Each number is 200 + 30 x the weight over the matrix's rms, rounded and kept within 0 to 999. Layers, rows and columns count from 0.

# layer 5 MLP up, 640x160, rms 0.175, rows 89-110, columns 0-159
208,206,194,235,147,158,161,184,212,205,230,195,212,227,217,203,190,234,195,196,208,147,144,269,175,219,181,203,233,224,177,212,173,219,179,226,193,198,150,189,192,221,212,196,235,236,189,204,209,104,238,187,144,170,201,233,190,252,208,193,219,177,169,190,207,206,195,172,178,185,223,241,220,207,185,194,183,208,220,228,201,192,169,220,175,163,145,242,212,193,229,222,160,181,229,202,177,201,174,224,219,205,238,158,169,198,165,212,163,196,171,218,223,222,226,212,205,208,209,224,214,221,233,231,181,189,157,176,205,248,238,231,145,281,159,206,169,238,209,210,223,228,189,204,223,192,202,182,176,214,229,186,227,246,170,236,165,207,189,182
230,183,246,210,237,242,187,155,227,198,204,196,258,181,229,192,170,209,207,183,158,222,153,186,204,215,158,185,152,199,207,204,234,174,198,200,234,225,194,192,192,180,149,244,152,193,178,183,230,203,160,209,208,237,198,270,199,198,170,226,195,209,214,219,217,188,220,215,202,228,185,167,232,204,172,177,170,160,207,159,189,257,233,197,235,194,206,194,234,195,175,215,186,204,176,177,250,225,198,160,238,215,212,172,268,195,163,180,183,229,197,210,165,236,229,181,223,227,230,195,206,244,178,236,160,234,235,224,175,252,189,173,235,163,163,217,286,250,172,162,212,164,157,208,190,176,226,207,181,146,176,174,206,188,160,211,244,254,191,216
192,225,238,218,194,201,177,228,297,187,154,203,183,163,191,220,172,174,235,171,166,233,195,216,184,226,202,167,176,202,226,261,235,234,234,220,231,189,165,190,233,156,219,140,228,211,206,217,211,149,197,165,133,195,207,131,232,204,229,181,211,211,189,204,205,223,238,252,206,200,179,211,196,206,218,186,222,200,224,231,216,205,226,201,138,184,235,231,247,208,201,202,222,183,192,170,210,225,212,187,256,211,210,177,200,165,168,219,185,191,150,203,189,175,180,206,164,144,220,213,225,150,162,218,191,190,233,222,214,248,202,191,202,190,250,208,218,271,205,186,183,169,154,216,230,216,236,190,197,156,179,220,197,217,162,174,158,246,175,204
201,202,246,255,176,200,209,193,195,197,189,213,160,167,199,205,207,179,165,199,188,227,190,159,211,182,206,140,205,166,141,239,197,139,201,167,186,262,149,172,260,146,197,209,229,206,209,205,189,255,223,127,152,214,210,193,180,206,157,253,216,126,216,218,209,168,233,211,234,223,188,212,205,192,207,195,245,160,184,178,217,212,241,191,195,159,293,168,271,246,195,143,221,213,207,180,211,205,182,193,171,159,212,209,222,247,199,131,172,170,234,147,189,218,207,147,242,198,186,201,169,182,168,184,195,206,195,173,235,185,203,193,171,152,153,165,207,188,225,226,171,237,243,173,206,205,260,185,186,225,212,213,200,209,213,242,244,197,248,235
199,206,208,196,249,126,206,241,181,188,171,201,142,139,196,179,189,193,228,187,156,162,212,162,205,159,179,157,186,224,153,177,191,214,133,191,201,214,182,244,231,190,162,194,186,180,217,211,170,215,235,166,227,232,248,218,181,237,218,216,209,190,227,173,187,165,241,190,138,183,221,208,236,196,207,163,177,142,232,196,203,236,220,189,198,192,221,206,150,201,195,252,188,239,195,206,188,167,222,166,191,191,177,212,203,207,168,238,182,241,188,201,191,208,173,232,190,176,250,195,219,148,183,246,132,117,224,193,144,172,212,185,224,199,270,167,167,270,184,214,167,243,202,197,234,219,194,214,197,185,231,214,145,184,216,235,200,200,210,196
231,160,172,207,181,160,214,139,179,201,155,137,228,222,270,190,192,212,204,239,197,225,261,188,215,202,201,213,226,192,158,217,193,207,199,139,191,224,211,189,221,220,217,148,171,203,242,192,188,239,236,236,205,208,237,199,181,196,214,171,200,170,197,204,168,194,214,245,203,178,192,163,161,248,219,212,220,227,161,188,215,257,290,178,223,170,166,169,192,212,205,176,230,221,203,157,192,184,142,158,249,226,234,169,275,186,183,228,231,193,200,173,209,191,123,184,235,187,171,210,212,180,205,128,182,167,160,200,239,186,218,243,137,230,171,223,232,190,160,195,226,197,218,204,201,206,185,199,175,194,213,203,188,202,217,259,252,176,195,217
212,151,252,151,237,175,212,207,202,216,222,175,171,216,187,222,181,151,233,181,173,192,203,227,230,191,161,176,155,183,146,230,191,190,178,230,169,234,183,212,216,172,218,223,195,234,265,188,126,166,183,183,212,204,247,192,240,215,253,218,188,189,244,163,217,197,170,204,187,185,215,166,232,190,192,214,237,182,243,179,215,162,177,181,242,250,232,232,144,231,182,235,162,165,212,202,196,186,236,180,204,178,210,194,219,196,176,153,216,217,226,184,182,144,197,263,224,191,261,196,205,210,180,176,200,179,156,267,222,187,183,191,179,163,207,229,240,218,202,157,195,164,228,200,231,218,176,214,240,225,160,204,183,139,201,208,176,235,236,158
239,202,275,236,207,205,189,192,145,243,195,216,240,203,206,207,155,228,244,253,203,173,222,182,217,185,157,247,212,230,205,225,145,236,206,205,182,236,174,165,191,214,249,213,251,157,138,203,169,190,179,176,210,176,259,210,192,170,192,177,190,175,215,252,208,169,185,172,210,212,213,227,235,201,189,218,150,223,232,228,220,188,171,152,201,170,170,240,183,178,207,141,152,236,211,204,228,185,174,153,223,242,217,203,222,258,226,182,195,184,193,176,200,185,164,203,197,243,118,198,211,222,214,241,156,209,207,170,234,169,278,171,231,211,182,199,173,242,242,244,173,157,261,210,211,184,185,220,181,165,230,219,195,161,214,155,259,191,130,175
218,144,170,197,201,191,213,185,164,200,178,223,191,227,188,167,235,228,153,190,230,176,221,158,243,107,228,216,209,218,206,190,207,191,122,198,172,211,193,220,204,231,220,293,222,147,192,250,210,223,212,185,167,203,267,198,172,228,193,185,148,212,194,201,218,214,228,213,249,206,201,198,198,193,192,204,180,180,170,205,191,224,209,233,183,232,177,184,193,204,189,218,209,195,201,191,168,160,181,162,178,220,249,218,211,215,255,161,196,173,224,188,202,234,139,210,202,243,175,228,144,188,186,143,204,183,224,220,250,162,250,201,177,213,244,199,234,195,209,202,148,290,149,238,203,158,184,188,232,229,221,160,174,226,162,194,196,192,207,190
169,249,189,180,240,197,181,220,204,199,250,227,210,195,218,147,226,202,148,243,262,176,189,226,226,151,145,185,213,169,215,169,234,203,175,182,213,225,179,153,227,166,149,197,201,152,243,241,206,211,217,182,230,244,257,233,221,204,189,198,206,178,153,257,220,199,197,251,204,273,158,203,184,237,122,220,244,182,221,236,182,178,216,195,232,203,219,219,217,192,221,168,215,202,244,148,192,197,153,225,160,201,209,210,213,212,158,232,213,168,162,198,197,185,209,215,241,205,180,260,246,191,186,134,195,168,179,215,150,191,189,191,246,220,241,278,130,226,167,185,166,192,167,182,221,211,191,229,182,184,224,211,152,186,212,185,179,191,234,195
174,159,137,209,194,240,196,226,188,165,135,216,193,235,225,187,234,190,193,217,242,203,177,172,219,203,164,180,187,211,230,187,201,202,222,244,221,237,171,150,219,152,151,197,203,206,199,200,209,261,235,212,227,184,251,265,196,185,201,204,209,194,192,216,186,232,180,243,174,217,241,247,205,204,210,209,203,203,184,167,236,208,215,181,196,197,172,202,221,234,235,213,178,176,119,200,138,188,204,219,216,176,167,178,216,158,176,222,228,210,244,156,187,200,200,250,227,208,175,185,159,262,220,177,159,218,238,169,156,218,185,215,225,200,157,179,193,226,227,150,237,211,231,193,260,180,153,167,205,245,239,177,227,195,165,202,126,166,235,162
165,192,239,158,235,158,135,214,219,207,222,198,207,181,198,218,209,175,235,197,189,223,157,238,222,272,202,192,228,159,225,205,223,187,244,213,213,205,157,203,227,194,196,202,210,160,202,186,203,230,191,231,179,179,191,197,197,184,177,199,229,150,207,170,239,226,196,170,213,213,215,181,202,168,239,190,220,189,220,228,220,179,199,95,188,260,248,219,201,204,212,222,127,233,204,221,245,197,231,255,158,258,200,134,186,149,213,237,233,176,197,203,252,142,170,211,166,257,133,202,261,240,161,200,134,238,151,199,182,212,174,250,198,175,218,228,134,192,232,211,143,173,221,194,244,172,207,175,170,181,157,218,217,229,169,253,242,205,182,200
190,234,233,192,172,247,222,171,150,197,240,212,212,208,223,219,209,173,201,200,177,223,181,227,256,195,185,183,224,252,191,192,174,152,182,177,167,183,237,158,233,219,229,187,196,174,200,253,255,168,201,200,191,275,207,170,223,174,193,183,178,180,214,204,277,208,232,242,222,203,223,170,211,169,195,234,231,197,229,132,160,181,216,185,164,218,240,192,217,183,203,216,258,228,175,162,237,206,229,187,192,165,221,219,240,261,203,207,154,156,211,166,112,182,164,166,261,196,158,167,189,197,235,173,180,209,197,183,223,227,216,129,222,227,239,195,228,166,197,239,191,158,215,192,217,209,179,243,212,199,218,211,214,254,149,251,238,232,197,209
217,197,136,214,217,164,198,233,142,179,218,225,209,153,206,199,236,195,223,215,164,203,199,204,180,156,181,167,171,231,210,218,201,215,162,219,188,187,230,205,217,170,195,228,209,228,187,191,194,165,169,192,186,205,227,228,220,194,172,224,234,229,192,211,240,191,159,220,195,182,218,224,164,197,162,162,178,178,182,205,206,179,179,187,163,191,199,195,168,178,172,191,204,203,213,200,210,208,177,189,217,177,202,178,199,210,185,209,159,233,227,185,157,223,189,175,197,218,202,140,185,191,215,235,223,189,197,227,223,234,228,226,197,236,206,226,184,187,163,216,197,196,152,246,176,194,223,173,230,171,213,141,231,190,233,210,206,210,209,172
148,128,149,205,201,207,212,222,132,197,185,204,196,219,239,131,148,213,171,197,248,206,171,203,185,206,189,202,211,175,199,209,165,183,182,219,221,244,164,167,214,201,168,220,216,207,212,223,175,220,186,181,175,234,163,176,211,186,167,232,228,211,181,166,214,229,246,167,232,203,168,200,190,179,176,231,219,241,169,215,236,137,210,251,215,173,193,285,187,194,186,235,196,175,257,190,212,212,236,211,170,203,150,225,203,181,216,164,195,193,245,193,228,195,205,208,199,154,243,216,234,261,261,159,177,203,192,224,229,209,244,204,229,205,240,201,197,200,221,206,179,153,214,188,175,204,249,138,175,214,215,180,180,234,115,175,210,195,246,240
194,162,194,174,245,162,208,229,227,265,199,229,218,199,195,244,180,202,206,203,169,218,221,170,175,208,192,156,245,196,166,240,139,168,192,206,177,162,243,183,214,139,233,232,191,227,167,180,261,238,152,209,194,224,234,187,219,177,153,183,198,195,178,223,175,238,174,165,248,238,183,208,202,211,194,161,189,189,158,190,155,199,200,146,195,193,224,176,144,217,169,178,214,142,160,227,218,207,204,179,184,212,230,227,165,182,163,200,236,152,249,188,181,198,164,183,173,239,159,220,163,248,225,193,197,180,168,220,183,198,193,225,167,170,211,233,196,203,182,232,242,231,257,206,252,230,212,246,175,208,203,219,215,159,226,221,200,211,236,148
158,189,256,166,235,186,144,242,203,228,180,177,150,182,235,204,205,226,251,240,187,138,163,193,177,218,200,189,188,239,194,235,172,199,143,229,149,195,268,229,195,212,130,222,288,212,240,216,262,217,223,210,228,166,185,268,231,194,222,159,127,162,190,230,172,250,179,203,185,195,234,192,152,266,177,261,208,217,236,130,188,269,212,165,198,161,190,149,182,213,173,182,233,218,165,120,212,193,176,204,219,171,231,237,157,149,185,123,121,177,171,178,202,192,207,186,211,194,242,210,139,220,232,171,231,239,194,149,166,217,234,239,202,201,220,180,197,203,200,173,179,184,236,198,236,226,131,212,208,199,200,191,226,172,192,128,231,239,191,188
224,188,147,209,205,217,225,222,198,218,251,199,206,238,231,189,185,227,195,167,242,206,204,239,208,229,200,234,227,205,195,204,218,200,204,231,188,236,213,246,189,258,189,209,207,201,187,225,210,187,197,182,167,187,243,196,207,195,226,186,251,244,227,185,234,209,150,209,189,194,197,212,200,228,234,216,163,169,244,169,249,205,210,175,174,128,193,165,145,162,183,218,166,202,274,206,238,165,208,165,201,167,219,198,172,243,206,206,171,215,246,168,213,161,187,188,219,168,238,194,220,147,194,172,203,209,189,213,191,218,238,204,218,192,235,211,210,133,289,199,186,227,209,190,256,232,218,186,219,166,252,217,155,175,128,164,189,154,192,185
234,190,168,182,246,204,218,206,233,202,203,200,216,204,180,178,219,195,215,151,202,225,164,182,185,210,182,154,172,157,140,165,168,182,210,200,187,154,181,160,156,229,221,182,221,219,200,234,204,213,220,139,162,252,188,217,176,223,167,140,184,167,246,187,245,244,166,169,225,187,243,170,210,170,232,205,170,198,196,186,239,186,240,181,194,208,220,221,207,221,208,217,259,238,185,221,212,183,155,209,224,209,173,215,223,204,206,218,166,139,182,197,198,147,232,215,174,194,201,204,149,178,234,244,226,150,221,157,156,224,149,234,225,250,205,289,171,170,213,195,204,214,164,161,235,250,191,171,156,174,190,211,246,210,162,281,219,241,185,187
160,179,220,185,194,261,235,161,179,180,171,210,236,223,184,189,248,167,191,224,201,196,188,190,211,213,171,220,168,150,154,183,191,189,260,256,239,155,178,260,208,205,200,235,195,183,200,170,265,201,217,193,240,182,253,206,226,231,225,180,238,237,165,144,204,247,215,186,200,180,232,179,220,228,143,206,212,223,223,201,184,184,181,202,186,193,210,164,140,205,230,198,206,224,234,225,203,211,224,159,192,200,150,213,184,251,218,224,266,227,194,224,218,207,176,217,218,167,199,187,230,198,185,218,222,201,143,186,174,201,175,220,187,223,220,218,182,189,177,232,191,195,205,209,227,251,198,205,203,210,204,198,170,138,193,194,190,187,202,217
168,155,213,232,193,262,163,216,200,163,218,225,186,167,226,217,207,158,244,224,190,236,209,220,245,169,236,219,194,218,185,171,147,257,180,140,215,251,214,183,264,174,199,188,200,204,188,222,219,226,178,182,199,166,166,181,216,174,181,200,204,153,220,217,156,198,250,253,173,232,195,226,189,185,196,173,225,187,180,191,155,149,201,168,166,183,176,185,226,193,179,210,175,227,178,229,176,170,230,164,190,256,173,187,185,228,221,221,253,182,209,173,206,194,205,220,187,210,222,149,177,188,216,208,165,213,211,219,203,184,218,179,204,223,178,176,219,219,226,204,185,250,222,229,197,199,208,212,146,222,221,142,218,192,202,147,206,247,186,243
190,185,229,209,280,199,267,173,192,249,173,194,149,203,239,188,187,177,225,215,188,216,220,187,228,249,208,223,113,148,168,191,149,214,227,125,157,171,159,204,199,208,185,191,155,222,238,182,229,278,187,256,213,209,167,209,200,218,167,171,195,179,200,296,241,150,196,189,177,163,184,239,215,202,201,187,214,195,200,222,212,182,214,166,152,160,193,202,141,244,177,199,189,240,154,237,231,263,189,193,179,181,281,201,171,203,162,222,280,198,216,268,206,154,215,216,218,226,159,202,164,198,218,196,172,201,182,203,164,255,157,162,202,176,190,209,211,184,198,182,231,211,212,202,212,216,211,273,188,234,218,185,171,222,189,223,203,170,207,148
# layer 5 MLP down (transposed), 640x160, rms 0.176, rows 89-110, columns 0-159
203,148,167,181,202,198,233,227,186,212,206,207,149,212,202,227,240,166,259,211,190,195,234,166,153,193,203,194,215,178,150,201,220,209,182,248,202,186,202,156,137,199,227,260,182,184,223,161,247,183,204,240,241,188,221,200,243,218,223,222,204,207,190,209,242,176,184,238,199,162,140,163,163,205,191,211,141,234,229,147,200,225,251,233,148,185,233,185,183,255,235,172,199,223,142,211,220,174,214,210,211,241,222,231,213,169,181,217,221,196,217,147,177,192,218,254,222,196,210,209,167,189,190,186,198,168,237,198,154,223,164,195,250,198,230,209,202,232,212,186,229,181,242,203,209,178,217,210,225,217,203,188,197,158,221,260,193,217,238,218
150,268,162,186,195,176,217,217,175,247,216,172,220,211,202,185,189,180,225,197,151,214,212,196,174,184,186,197,207,249,184,199,208,211,204,201,158,217,215,228,163,221,193,204,155,238,223,208,257,222,214,255,195,151,191,170,153,180,233,185,169,194,171,184,185,187,201,303,178,223,204,226,159,234,228,226,247,182,175,185,192,203,174,209,191,175,215,225,236,203,214,177,208,221,220,165,222,224,240,222,169,198,190,147,197,111,210,281,188,221,160,165,223,240,246,260,197,192,171,179,151,213,223,213,233,199,188,201,223,186,197,191,231,245,159,204,212,210,138,162,205,207,221,207,167,195,210,232,155,185,166,275,164,263,204,193,226,229,230,204
229,178,167,208,225,239,179,201,146,254,203,277,183,197,216,198,181,240,172,211,206,171,181,181,187,210,224,212,238,182,207,247,197,221,143,235,187,143,191,169,162,265,229,180,221,203,227,197,191,211,147,247,232,191,211,196,172,196,254,183,181,188,223,171,164,193,179,164,235,161,237,126,164,224,216,173,233,179,175,235,196,237,209,150,198,229,183,175,190,156,208,246,195,205,223,198,188,204,209,161,168,251,181,217,220,189,205,179,229,150,224,174,207,167,177,196,208,222,229,206,182,188,167,171,211,239,192,215,218,172,219,240,140,176,195,190,185,249,223,194,189,161,185,159,151,244,122,204,216,182,259,214,201,198,232,212,216,232,142,223
215,200,211,243,220,218,193,208,194,228,173,227,190,203,185,202,187,197,261,179,164,177,213,127,172,258,166,221,234,236,185,159,184,167,176,188,227,221,222,164,172,137,209,181,171,168,140,169,207,224,175,182,191,194,169,264,128,241,220,184,206,201,179,170,213,186,253,217,251,215,211,205,191,180,164,240,243,225,205,204,182,208,200,203,182,213,211,206,199,215,164,175,224,222,167,158,170,216,227,198,195,196,290,172,227,216,196,195,216,212,258,208,171,226,195,182,151,185,224,172,207,157,212,186,226,233,190,219,184,220,215,174,168,204,163,153,197,232,190,233,204,118,189,186,193,188,182,215,187,221,149,233,197,215,177,214,169,214,167,197
241,203,213,177,209,164,154,232,202,167,233,194,207,208,147,211,203,144,196,226,214,166,233,263,199,183,224,225,213,242,218,202,200,181,215,194,263,201,185,193,167,215,128,239,122,159,218,173,277,231,181,185,184,169,198,186,192,173,195,220,190,206,226,177,204,179,245,149,223,220,220,182,182,196,238,237,187,175,211,165,132,198,213,201,179,195,197,139,201,148,186,188,163,167,234,242,238,265,227,175,209,237,187,182,208,208,171,171,198,212,200,191,179,223,237,233,194,166,294,241,153,217,196,191,170,197,204,238,177,222,186,157,158,198,246,144,178,198,201,173,221,135,184,186,225,164,154,165,202,184,176,218,257,168,172,224,190,187,190,224
132,181,205,246,172,206,188,186,164,199,239,238,128,205,169,219,170,188,167,203,210,192,163,234,167,221,158,184,205,213,200,148,251,219,231,231,199,171,240,224,220,192,137,155,219,187,139,269,196,240,254,272,163,167,212,176,222,203,204,182,198,244,229,202,209,190,238,179,190,192,232,170,194,224,209,181,148,165,169,203,231,170,139,165,167,181,152,188,236,187,238,170,188,196,165,227,208,225,211,200,195,149,244,205,181,169,192,256,138,146,248,257,182,166,272,258,211,164,225,210,178,215,215,204,253,192,194,196,148,206,195,212,209,183,186,263,163,210,214,215,164,208,231,230,240,159,220,162,206,265,226,221,202,211,172,199,195,173,243,254
172,243,205,225,218,205,205,191,190,202,174,238,249,210,227,229,224,229,217,200,276,210,201,199,213,203,207,217,204,215,206,173,223,224,209,201,216,159,238,187,198,232,191,236,174,125,240,218,177,213,188,173,210,179,221,244,209,223,192,187,173,187,169,237,167,188,151,166,168,193,181,240,231,193,169,185,243,235,148,191,218,151,236,210,178,174,192,161,145,198,113,197,169,249,214,250,242,206,192,201,212,216,175,172,126,235,191,194,215,199,207,207,193,282,226,202,189,178,214,216,192,190,235,225,166,175,187,215,185,223,152,158,163,208,246,207,175,185,227,194,208,179,218,199,220,198,193,134,155,264,197,194,274,197,207,202,194,194,132,205
199,154,208,143,213,227,221,205,151,204,157,194,179,200,194,232,207,261,176,164,232,196,262,228,239,201,204,201,156,205,199,143,161,218,191,190,184,238,185,252,214,156,184,211,165,153,150,201,188,152,175,194,221,218,222,166,264,198,172,243,226,256,178,166,210,131,244,202,210,204,191,177,223,156,171,182,231,223,240,221,144,176,191,261,213,177,190,177,200,185,206,213,234,164,162,273,219,180,221,131,184,208,237,163,168,212,234,203,218,196,154,173,244,211,148,214,215,154,214,192,212,175,249,172,227,174,193,234,201,209,252,185,157,204,223,184,198,178,161,156,195,184,263,171,180,162,169,247,251,247,181,264,222,234,194,202,221,197,230,184
186,211,187,200,205,215,158,190,247,239,193,178,199,196,203,279,232,217,263,177,230,168,220,189,158,180,205,179,203,219,198,164,168,243,182,188,159,179,212,188,207,187,224,197,174,258,206,214,238,195,179,246,201,222,236,163,224,213,171,173,270,217,191,184,163,167,179,186,215,177,253,234,220,184,229,193,116,182,130,243,199,207,248,196,219,192,165,166,208,186,149,232,224,224,165,234,208,221,222,221,189,186,205,201,164,205,180,174,249,206,257,201,184,234,198,210,251,203,175,218,197,148,216,191,168,170,252,172,247,190,204,194,165,182,152,146,205,244,144,206,199,219,196,277,190,239,163,240,186,226,191,223,239,215,220,194,188,247,181,182
185,222,186,185,240,156,188,192,202,212,252,184,158,236,143,236,177,194,206,189,173,221,209,168,160,164,222,184,170,199,174,205,181,193,144,158,230,214,200,172,174,195,217,125,235,212,276,158,251,190,216,224,189,209,186,174,176,154,248,165,226,212,194,191,132,191,178,292,201,196,290,200,184,227,172,160,186,214,136,215,238,241,200,256,259,223,223,249,192,209,190,203,195,240,191,170,256,266,207,205,165,197,197,219,154,190,204,187,203,140,225,223,207,173,209,219,237,234,178,152,183,181,190,253,189,190,190,206,234,176,172,149,161,196,194,253,126,208,216,196,175,217,175,197,166,179,198,204,244,177,180,252,199,222,196,178,240,221,212,249
213,169,182,178,159,214,160,218,144,208,206,180,247,182,188,218,221,232,234,236,194,193,184,203,190,230,212,185,230,201,160,215,163,193,204,141,242,209,204,204,205,221,206,192,258,165,186,184,180,164,160,152,230,195,172,177,225,255,236,181,199,212,176,201,214,151,207,212,244,163,251,192,216,183,209,244,232,147,202,158,214,220,152,265,184,195,235,143,197,190,210,207,118,274,181,194,215,223,233,144,154,236,231,181,186,147,167,187,201,191,186,161,199,237,185,165,214,181,248,155,168,197,183,246,224,251,143,211,248,228,220,208,151,202,245,224,165,224,169,178,188,203,169,135,184,138,221,156,236,222,186,163,151,249,156,215,201,194,186,261
190,160,205,169,181,197,146,235,192,188,183,204,198,201,203,172,208,206,252,254,188,274,234,221,186,211,244,246,267,225,258,171,248,188,164,184,190,210,190,226,169,188,184,260,157,222,197,213,211,261,242,214,149,195,172,143,183,190,224,167,220,126,173,212,257,175,237,198,254,220,163,192,197,162,236,185,207,252,174,176,215,159,241,137,179,134,222,162,161,200,203,236,149,230,229,191,225,230,207,213,196,205,219,172,153,197,195,198,155,280,229,186,179,172,203,119,201,249,228,216,148,211,232,243,174,201,260,192,210,193,180,212,213,192,181,229,192,214,208,176,151,171,201,225,230,208,172,169,169,181,161,197,269,254,160,194,274,159,208,216
242,179,200,217,226,189,210,190,212,203,224,234,229,239,207,145,179,231,164,234,195,195,204,181,163,156,198,220,181,167,248,171,214,228,174,195,186,211,224,192,219,230,195,273,208,215,183,172,144,239,170,194,167,190,195,153,227,217,204,219,222,178,213,188,230,170,222,237,228,192,229,221,190,241,233,222,187,166,207,262,206,215,198,173,195,204,194,231,185,293,187,203,250,146,179,205,193,189,224,196,213,250,182,247,199,220,204,187,207,194,231,205,201,156,256,187,149,199,213,226,240,193,197,179,226,160,165,193,144,166,217,187,176,203,166,198,177,213,250,193,211,136,204,225,198,212,151,198,169,227,176,224,251,162,166,205,157,202,176,246
203,164,193,180,229,205,199,188,212,224,216,221,225,220,216,213,168,208,164,203,244,226,215,244,211,251,233,240,217,205,226,189,195,172,213,236,203,183,215,220,196,187,184,191,177,188,202,223,205,226,196,172,157,231,194,183,180,184,191,198,205,190,174,211,240,202,196,204,211,186,190,223,203,235,227,180,188,187,178,177,220,209,206,145,209,198,214,205,188,181,242,213,195,219,189,233,200,178,222,214,192,200,191,236,207,232,219,197,229,212,226,218,206,191,211,203,232,198,184,222,236,161,164,183,195,214,186,198,198,201,193,157,189,213,211,205,189,198,221,211,233,217,180,173,215,197,223,199,178,247,211,249,222,197,214,194,161,203,183,225
189,215,192,226,211,200,218,201,203,189,179,181,181,224,251,208,192,176,189,150,133,230,162,177,245,243,200,227,217,193,203,176,178,162,160,201,239,213,212,202,230,230,242,164,190,160,142,170,222,191,185,140,131,189,171,196,203,169,188,174,215,193,185,226,235,212,148,171,202,181,171,208,249,236,182,148,219,168,125,215,195,179,202,184,205,217,165,260,162,210,218,219,224,258,204,228,216,184,222,183,222,198,182,217,296,181,241,177,212,222,252,182,185,196,250,154,228,172,160,164,242,168,203,183,197,181,180,189,236,182,164,206,207,244,195,218,203,210,212,196,216,188,199,195,199,188,235,178,199,226,222,213,156,171,160,199,201,161,159,200
180,221,145,201,187,215,205,199,158,153,205,94,184,190,212,223,159,221,200,174,192,244,258,197,224,262,171,221,173,257,215,191,155,207,227,234,219,228,210,228,206,197,246,220,150,180,241,219,243,219,196,168,213,244,216,232,161,209,186,218,168,206,196,232,193,242,147,186,181,208,223,177,158,210,211,178,181,187,176,181,176,242,161,201,156,164,205,197,204,154,205,197,175,173,177,222,207,208,201,198,198,240,165,196,208,213,200,263,203,215,198,235,190,183,198,142,263,147,225,207,221,224,194,215,192,194,215,178,185,206,222,182,176,199,216,189,217,174,197,246,190,147,197,176,210,265,225,227,171,129,160,206,256,148,270,199,224,254,228,212
200,177,179,251,216,122,230,205,161,212,224,212,217,191,185,211,173,194,182,201,179,212,171,171,177,141,189,172,241,173,234,185,268,178,194,192,177,214,236,190,180,182,187,155,208,264,209,214,156,156,274,170,148,252,174,218,230,203,205,200,217,161,249,190,145,196,139,191,194,211,224,247,175,212,211,211,256,179,184,177,181,248,175,188,262,201,222,166,185,170,182,226,253,244,224,156,226,280,241,182,166,170,188,239,183,252,223,205,209,214,215,160,230,174,228,179,150,152,255,199,211,269,201,229,180,237,193,238,247,159,215,212,210,208,273,148,206,230,218,196,174,166,211,223,189,236,250,133,290,211,213,190,223,244,193,185,198,185,191,140
186,235,210,187,183,215,202,229,204,238,148,205,122,247,195,217,206,201,193,223,217,166,233,180,259,258,201,197,215,158,192,197,259,227,122,199,196,205,283,212,148,180,186,193,197,199,141,178,225,232,159,178,202,216,174,231,211,165,159,228,162,214,183,218,219,193,199,171,201,186,175,132,191,171,178,198,239,229,211,180,143,191,182,170,208,174,239,181,172,231,201,237,228,186,201,249,131,197,216,204,203,221,195,198,220,197,205,201,193,191,200,186,191,226,213,211,159,180,200,211,245,237,223,196,166,174,193,211,241,194,177,197,225,154,181,188,225,161,216,259,259,223,203,225,193,238,229,174,174,180,225,166,228,206,176,257,219,189,218,195
191,191,208,175,252,205,222,159,252,161,208,174,230,171,186,226,205,260,221,248,202,174,142,183,194,186,171,185,135,200,202,147,176,226,185,182,218,204,210,232,220,200,195,171,189,207,160,151,216,160,173,177,256,213,164,154,197,212,176,189,199,180,163,189,205,189,193,237,217,214,193,209,229,198,221,170,208,210,179,157,182,267,209,236,174,226,210,156,218,184,201,209,186,183,267,233,170,224,244,200,260,226,192,149,199,199,166,178,227,177,275,152,251,196,191,226,186,157,183,228,214,157,232,220,138,200,241,229,223,220,193,151,164,191,194,229,193,208,162,201,134,173,260,286,191,182,228,259,164,251,197,211,203,233,215,213,208,212,196,216
234,199,186,226,196,203,165,221,220,188,206,206,193,189,182,207,179,205,211,148,186,191,214,228,146,207,207,189,209,146,142,231,206,190,165,196,158,191,214,200,168,201,221,220,200,161,228,246,181,191,201,230,185,169,160,253,180,206,223,197,189,222,176,186,211,230,174,216,166,165,182,227,209,209,236,202,231,212,200,236,134,209,230,187,221,185,261,222,146,177,247,247,191,163,196,224,219,210,217,214,154,178,195,182,186,169,209,222,191,212,167,137,200,196,197,218,252,222,217,227,179,232,181,135,158,193,200,254,169,213,207,144,227,207,200,176,194,199,180,140,217,167,193,176,207,232,251,208,125,206,174,204,213,192,214,165,200,224,200,209
204,241,230,178,170,201,240,198,227,216,223,182,187,221,221,201,165,181,193,184,173,226,189,153,205,190,207,206,243,196,178,205,168,247,234,244,186,234,253,150,166,211,254,208,191,187,227,225,187,230,213,238,181,173,190,209,180,197,249,215,221,205,227,201,212,250,163,186,173,238,183,185,170,163,194,225,156,210,225,218,209,213,232,203,199,201,238,274,219,202,252,150,229,202,206,209,212,174,206,198,178,159,206,242,219,194,186,144,180,212,192,240,194,174,145,201,199,225,187,207,218,171,178,179,250,212,211,193,210,198,186,173,245,198,234,161,255,180,242,158,214,159,221,231,182,219,155,199,199,138,177,207,205,158,222,141,249,209,193,188
143,163,222,193,169,190,227,171,209,192,223,190,206,226,165,210,133,206,180,150,207,197,195,248,248,219,233,204,233,182,207,174,227,174,170,294,163,243,181,248,201,201,148,181,173,173,136,184,222,142,188,165,258,230,182,210,160,186,210,158,195,197,201,114,180,219,200,189,224,239,190,194,229,186,242,226,202,174,237,236,174,103,206,191,195,169,208,187,186,205,225,207,186,110,164,184,214,162,154,184,223,237,184,147,185,214,185,204,243,129,187,149,159,241,145,207,170,221,194,186,247,200,246,177,169,183,228,223,228,221,255,197,190,194,263,155,183,194,242,230,176,217,216,218,163,226,137,218,205,196,153,230,190,156,124,247,216,203,210,174